From a checkpoint of a small transformer trained on Wikipedia.
Size: width 128, vocabulary 1024.
Architecture: RMSNorm before each block, no biases in attention or MLP, untied embeddings, normalized queries and keys, local attention windows, attention sinks, hashed n-gram embeddings, a smear gate, an embedding shortcut, learned residual scales, capped logits.
Each number is 500 + 40 x the weight over its row's rms, rounded and kept within 0 to 999. Layers, rows and columns count from 0. Numbers have three digits each. The size before them is the row's rms in percent of the matrix's.

# layer 2 MLP up, 320x128, rms 0.183, rows 3-19, columns 0-127
112:513539482451525449445534516560491517443480585493500466490492492415514496506441452465440559485517543511459441469471474511493432476514470495491456492490523504490393424503573481503452515452547584431462547506536513443539509465441461590459523514595516463421484507533475548462490481504551535473464512485472513494529547466517500513526459575531544472480497399465525472497468435465509486504481
094:552551510482475488533562486448496490484472505479521444494403454507498460526508541459480496438555509535539463471551488474482478459542447518523498486467446429468536509519420519599466462553484573490437531526484422537518468507481483451504520514556503480491511469430569465486514537503530517431494505503557509521425479523448470505605550490470423549519465440442444485491510441500451505485590
095:530535521503523492455530419542489519414551499458520510505460476513526497533380537540568553365439507506507468476558482511488547534503551472525555467497473486535537468495456460509553507460493514533499518498404508419489460461469478487459447503460510482465512462423473437432491487481461489495483494476427569529511474529495508500530475493509485589504469509450470463525489585524486580558493
120:491464455462493558528545576487550552470528509483535598503468486425528536567471540480460443461518508510494483490514452581532476539546609527503517467513489551454505462485505535517491568499499474523547491427529551509533509484457509480498542498494561456510521471516579440473510475427491448487576547445519546476493497545462442408451523484529422528514553487546477512449451517423480454494512
096:531423502522494529434560485544459500463533465451489486504472584432518495535413499543552516512552518497506510450461474509521507452519460576529452479564494437527408468511487469564491514510495434525514516465445522511518521468449496438472466483513456492497488479490553502481503433553474509478494513443444512508454556545496516502552516500513608479586458503502576395514513456490448499597474
102:501527541471506511496487474535478526483563525563490482451461492554432434401576541406441536439515477460468475523509481495578509534511497462494531514483570497497466556490501468449576511512520506523408442559513437456461458463490564548502448512496515490482438489495468603530535462489539512512470399505490429493461524538483492430450513544522430486474498506454467502479516451537541497479491
096:479458486513513480501563508547499560515448573507595500462474492484479464516500472422395508496515553524511553500505479603539552423500517517408535498465518586482488487550489508557479513560549522428496510515552541491544491499492555469485514488521567446506518480439554478568526469574484525453538426444511507518507526584513481534470487454511444437531445485547503485534514517425511490500509
099:509464517465375478494549517551518412549457503481573414528510479530464487519570472484457485506559479553578463513499452538445549544555476451466510448474490499499565499494546484532558445510545516463487551529539445494530416522496532558509492549497443509467451561546439541504474554502504502491456472511486408474547473538500497527491513487534509477461462454551431467508523486469541576522465
102:491490545522471473480550514524536431521465534565513524527438446490478450574491425454468548502421450526479515439504508581521585525461450470508499552479498469466522510509473516575483416496466559442466450528546447545392492555470528485523536536566485439510507503553526479520487542580464506527471456573515525462538478471546435493539519526502504507512449467513494533523537485471570552472526
103:482538567419491489575526455413467546535443431444508464514459465495454463514512498485464512519524477610486469523538520529474418478553460506507513546523507550544401465470480501494476520468556487596553495525515490499523496451520437490549466444390491468538507562475495502490453530479435507407484455534519506535561459455515555468498471510518499533498496545442477508454482462468513519464486
097:479456520494458505562558490559458453491457473460455510508562454507469431485504489482402523451434520506468520557542492538524468504474538498501533556508500504519540488538473495466496458556485596496516571500511527501482451527438502526550451478473501527440454504479527553533517466552455508494473464428626485504446456487571554531488505463466461567529525525566499482428471497513403491557438
109:525498506536507495421524491613525544503515488582479496512557496486562513510510521566476537430497496483508589473462458537524463501472513533422537461452455455508524495510490528540496490463540474555541495568549473499541421541517507524438441480404486573533553491486478465472485519430522444528478528458579497485504515516449555584501466473479501451491530398507463522522558537490547478543465
104:514527524497428508429438536515505490496471525505572420488563543564419502489579459465511459502485520483484456517579506501478504497432512444512531528467546548468526471407464494462476490531447482495557481435565586461508408514509588526468534551508440478470470489539514492554459550484528504515508583539482400465517485508457541509523489479488489495521510489555462517498438525498459493469431
106:500437465525486475560521446459481566562537536482439455460489526514530503548450516481458425511530511568487491453480495440487546441554453526565515444499469425529478575439507488524518569498470472499512554540508479528492451504488502568458551527483504476548513516521515553570470567520517476458458603545488448477455519540552442497490532484522501499575540445489480494598435486513471438472528
092:561449482492461442527611465489458537472565466547479523523444528438424509504530462451506513538517558497536457523529493476566496549504447485584492444486483486581499530493497521524519555521496509466433545549549577521505424486483517493551513522463498525482499523499463471561434450558455545539458498549454481568443513463558543434478481493492535517561476511510514430565509450515551541539514
100:530466588511510572476494483483544481483491472547497513477586468446547571420468488452560599469515522504495531520512508464534474492474479503407511512555495472544493520520455411488454509515547510471548457443431582507521471432513504487454469483503486461437547520452460472445531486485476431502475577517414485549457439492501500487499450484520449518465580449503539536526538511566483543501504
108:490532505535484435449516536507493524460443485524397484500447461491557411485506511508467587480543507488518494442474508599532441553435479582533494560519549464437455484523451517504407476485599495467486497464454474469554513524492439489512409547529491482378446519490510474503526488505547504534439503539452500488529487499484537534538502523531476469511453484492531461495478430522467458507488
# layer 2 MLP down (transposed), 320x128, rms 0.177, rows 3-19, columns 0-127
104:503497513442531462495494549512469498581519560525518464443491498507542427495510397504423469462557528492472457478538515539494486516525480506507471515462544568469414549469543469537444553523464592500535533475476497524474488447484472508477541483539482523485484575524490572509508495470564531539542483533523477460511488526575510465560418577477537513418507505437551448509550476515586457577498
095:511568490478473450549517505477480455535434450539507610564495557477558537483511530516544561460492480533520494592561490473501407521506549512557453557478446439457504500484482534548543530559453479570459483485483559513468569487519456483490515460479500468468523521499591456434553525499498524517484499507566517482502540452507514450565539466525532477484478504540444465445533532517415505427525
098:500470533480520502517489473546412481514533586515528435474530481491470456504509513498529485477542556521517507439484493493462434387527495561435497538539527555426550553507492500500514517468521502528579524445500474538562501520501500437509501490549476456532483498523499528517477557470446450561418488432422515619463467505505538478550460510436414499534455498496534523501528495479538503430419
109:462466503529498500508541459520462507465561520392439468473521501505505573542535529507533498530542499484531494436510501496493508469492524517473532494528473421457431428452534497583513551507501529519472536513479417481505477486514530570460489472515433531505578470498442432442484462450523511529514542513450504457556550401503457500458498519456450463508572455536428527580521407538441466482487
095:476573486448459458526493488473493603475448556518528574516534513522489450465528460461562447508529528535514517559474534551488488465465468504492526549508517613518564506476527510457396508481553506567499495548537475483516519452518485554556495513443510469477477561573451516571482533466480489522560503572532519500527460433535562446500480534443440512460512476475479560444475525546556517464531
100:458574514502447471486428522494467482563456478459539478509541478552486478568554527503491530495509541570486499452462561487557553463481578501499475449508479478538600489500523466529500441605555503485487496520445464528544502544496583430476454545540482458493529428548448500524478483471519522509514491471483503532479505460470501496500520468383504501390565501475505566538529445452529454525512
098:435408483493580473461465477506442453524508502528506513484586460457482517483478492507515536464511482524509462464459521441522499562460547560502511505487494425485474493494571576544417483479372498568545563528414513468506496486499400537486510459494465542456514520475462459411487444437432490501462500524514518494526503458433517470510476508442548510518542519475498558489516487458485500462559
103:520539528450534490497536471452479473531503556522543490528520501422491423471494498522481457496459528487447525525558543503510453499542530526490506445445536569571521569527495521464469427559442501492517573507478564578536525424451439427509554490478565508537501527511555443578493470507462506514454442529520490588480501523408519508543533461470550509493517572493586518497473562536516532484476
099:494477531424499484563530540523503508492533483584437470517498528616496510419526506561464480549554408447457557456493504518468518525541515552483471518431504456504474495520535567486498451531496605534492498430412543479474448468506525488475478464512503514413522494523511549534428543541526480518534489521484551475458501563541522512534483485441541515543492500536505515499528507531524547466615
107:511553497549406512462481543515541472465393501424350543460531514448492617478463465489507455543554529462494520527515516450518492506454523494539489521499493459488559525477524401518441496528548475506489529562535456487418495511518514513509520497528488523524568514467528500485507497438517547521500541501454504410484489480480461576459550474446509507446468458493484519486477516479460443516447
096:540493507506424502471491581490556501487503548479544511494446485488451490462488526453481444488521568454472473504564419514481504504472451485504427464568491553498454468502449461534511470449544517538448513555492528454470465453492547516537542505511600452504531442498595536565531531461540493552509493527445518616468485521468465538424549543556435501428499446442499457498512526481503491475482
105:552511553472509467543511498543456524516556578426495464516546435532510512481543457461504482561458486443435526490497508485472481417560525542543470415537528553502518542474520500556511519489452558480476430482475447542435525584486490572539488523566535437459536475514526536541471426473486556493536577497523536522548463506542453442460498475463519526523451468492485419438519488555458469484477
103:491461511506435592497490469499514453514490546537487458455485515495512510446595518483489430533493508460461472502528521474513433481444480532572437496510544471447446504499518462543401451461478487559573486482558510524523500475529567443528456507415448475509490528536510499505522481538521489484450548493436447484465505522550534490586453454473526446612513531561559461472471487542440549473504
107:484537523491494529460503456433460487487470463485519542526549469488549426504507513558463544414442566467570549502480496433542482462479542522399596510560542426521496556459507514492547563517503510473518483570487504479496512528531452491540540511504526444532574515434507459514570519448500501531453557579450481530485488496464491484526511483548473433428548511587494525494484422486480496476459
089:472461491457570529564402469478524481494481497502492529463557432499527494499446539565516493552498513474503485523511571372449480500425508568498527516488465559505472513500566565475520485442505560536583490451508433545437544530535501465462546477491489519462498562517568488408535532441537446482481481538446552451471501496463537471514529457475511491435487497474514471480578505506466451517500
099:522525524484486524539471442500544486556493557568488504518556457537483482467482471482532540422487507501559483436510500507545406499526505485535597492456511493476501512534476427541517528477490506543506455447474530495532504518485548451498452490619477446451491516464452476462503519453498482601462488482486547395496473578553525539479462474466524478484512439442545568569436548450503536559511
108:414545473445474509554466477521444525527450524518458452546495500482548557493464475492533525488570550490543506501456527659487491527490558533508519486454476473478442507574487451493454512568504489549485510473449510468463465462509429483562451565496477405431489487496463449490487540496554515548463474523574509477481481579492477463507505505476470513435516533488527418539567467491471502453487
# layer 2 MLP gate, 320x128, rms 0.177, rows 4-20, columns 0-127
097:535487497521517550525526485493483612566512500560510478533498508520523485537497504518566405544446510503486502442488543504565509456523479562478451468470535540522477434619568519408484516489582504513563520495488520540548495528463566473555430510434474447515486469484470500533462581505488448537557485493466540493467530547508518494491483529512535527475484534453568550473450571484572526532471
096:396496522461469516498454519503492462496533511537456436555492498513462505458520489467562443458552462487537446497453529542495467494525482515448505495542510489460608436508494534492509526403499544429506458521477493531483569499504482548416489515506501546586442478529434530475535547518398507545470486457502496557527549549509537585498488459479528450476450582561466508565494498449512537484484
108:447483462501518546536500422457490512472490511485525566525504451495538522524410577575532519480528508495442508453598508519509450584554566534523513491576518520454507463497495528470481537512474518472529494446485509496439572495548526516444551492577498525499533491464508492448513485577502489496493498506540572437513446514506367498523496443498441472506495571482498490557506472423426537543487
093:573602479495498460521496489464491555460519487497487557541487438543586481473480510469443517523545482449495598491519516508499486561451539417482554514478489551507540449428475496413529492569515532503493479535444532525501504538477479578556465429515521465525509476504519468533515446448534484552544439526492527469547553454455561397451577490456431481486528482498467534513497473507531483526506
099:498519507470570517540483560490540589488472451479508480451477469613517531551538455468492466513485514558513482450461519543491502418549499525559483462501480487474618494482529557533518500562469468532520478521530491500501554506470514396514482502537541484488484437548447511582474472515528480455492534511428507491456503512530511499581491535409472542462570505460526551514556480435477411481476
101:497472513523550489515527503459506502441553477571498564547586469469467524472451515510535524414539500547490507504508532539489548529514536549574585493491518524458441504580528503408442500571483409549515510541463488483543530491461539529458489486534492501410533433479569475489479453569541523531508574500500596480489459463535522451514489499522481490508456514448467589517522476473491523545454
097:493432471464484533517452449547549465512522528524494497440520550516517528489498485561493497490457552517514449502512548516439437496523489524496450573539413471495497422479484566511513530416488470540448438473444488484458471420554564491540488499561463585493546475493446478478452534478405484469502476518551513466471479463616458456553438488491462511521450478484474483485469547441461479560510
101:551460536528532472529518443468446521520442437439527481462479537560531472451516505523477460500485452430486568490543520486455445606550446474426507499468450545445556524526519458545477440432494564506466436498435467546547622472467486611498439473503574532466530518529481466482492509530534510493526457500508455512434508542524532491529493525483503538489524468491556522474523487490462522522469
103:447492500468524494489528492460393459514510516458441464492485434440568519463540474425463516485472471446526583492526561546473500545433473478501509484468445497452484516516534549445485551481460526486460469515507493519512472536527527460504466489497513531505425459563518450471480470587479579507457544477562608509494548475546471438502483538450511466494452484487580523535440579448564500534528
097:518499553451516518552573453540443452500421443434465518494561427506490482454500502537443494495387489526493531485509515530484472549510499481446546520483472522488519470564520497494497494521456614447508511496514481561477513540468480517475495501472465554473433561520512534481497434550454509564453400435585562542452487534514547511533483460443508538484501495502515505464437496508452494577444
099:469462422500478514479444450494536497448451487546544486502531573535456504477550477564529490485532486516533500554437486517465528514552527468435504488485465437495488485507514546440484489500541504454500478515525548523546530445470474437412492538441540579549497519539469446493421459503564459584486551526519590472534474498374478518503535458486475474514500473498500571561522536470465588516469
108:553502406491510494541483505403522505521434513512461572471421500526549521513463490470561496573531485499471568512556535513522497500474508474482470530499459519451442452507558524458468524550559541551569472508508448554436536510477506527575486473526615413528479515475529538540505483513513542495476496501460482450500483563496422477470532419481475553504506596520509514530522494531519572536455
103:452484473484477459558582529525498551462431457535510531477498497492452481466527489501473493524482420491503548521527522514533559550510452489540431502450517497477505472572476531444465408569468499552518525523463443544450495544474533437511473457519559510529483495589546449524510445479470457443493509504563478473514501479617486485477530578424529567486508504488506488511546530451482596568535
098:479541506501565552455382520495516478486496486440474433516476489588486504475505562507450452516490488447446502548547496535461485489482542461483521448498572472535515405476516487472465476480549519471584531458447487496507572530501483496440549468506539507559534529528534570439599489460580456485487513462507457423472461456422496557469495426515510460475444514523509501501495563511485474470485
103:450514483507492503502509493498460546536457607475541499514461519533378490540536504518469415564513473500518548462545468552474553469510509528481531474431548542542524511548494507461467412458538519458542505506514506514555587598450522506499449490585562518561472501475426524518545507465476528439534464548521557504466496480513530441482520526489538471486491487511474532432471471406541536528528
106:522543586463527588489495528513489503488518509486590503433493473549474494528555472513454446542431410531500523562572528490467534420477437441488478481528516505528580439526523513492541507531452526462528492499531435542459515516517545497493518452494585585510544523475471528494485487493449475521525470449506516446473539428527519502552468491548508497410535478508467601526531479430520474490557
103:467354510544502458555536543489557522440437548501447479462514574553479494465489517513493423490507503553535514563550506454476489434536523505511499517442544516469457549439481535472557464510547495397490466427475450530497477469532523393531558511557532489482498506506489480468526505530495550405520456491508466521501473508525503437470519530511470546500517559491589504505437524531514482527507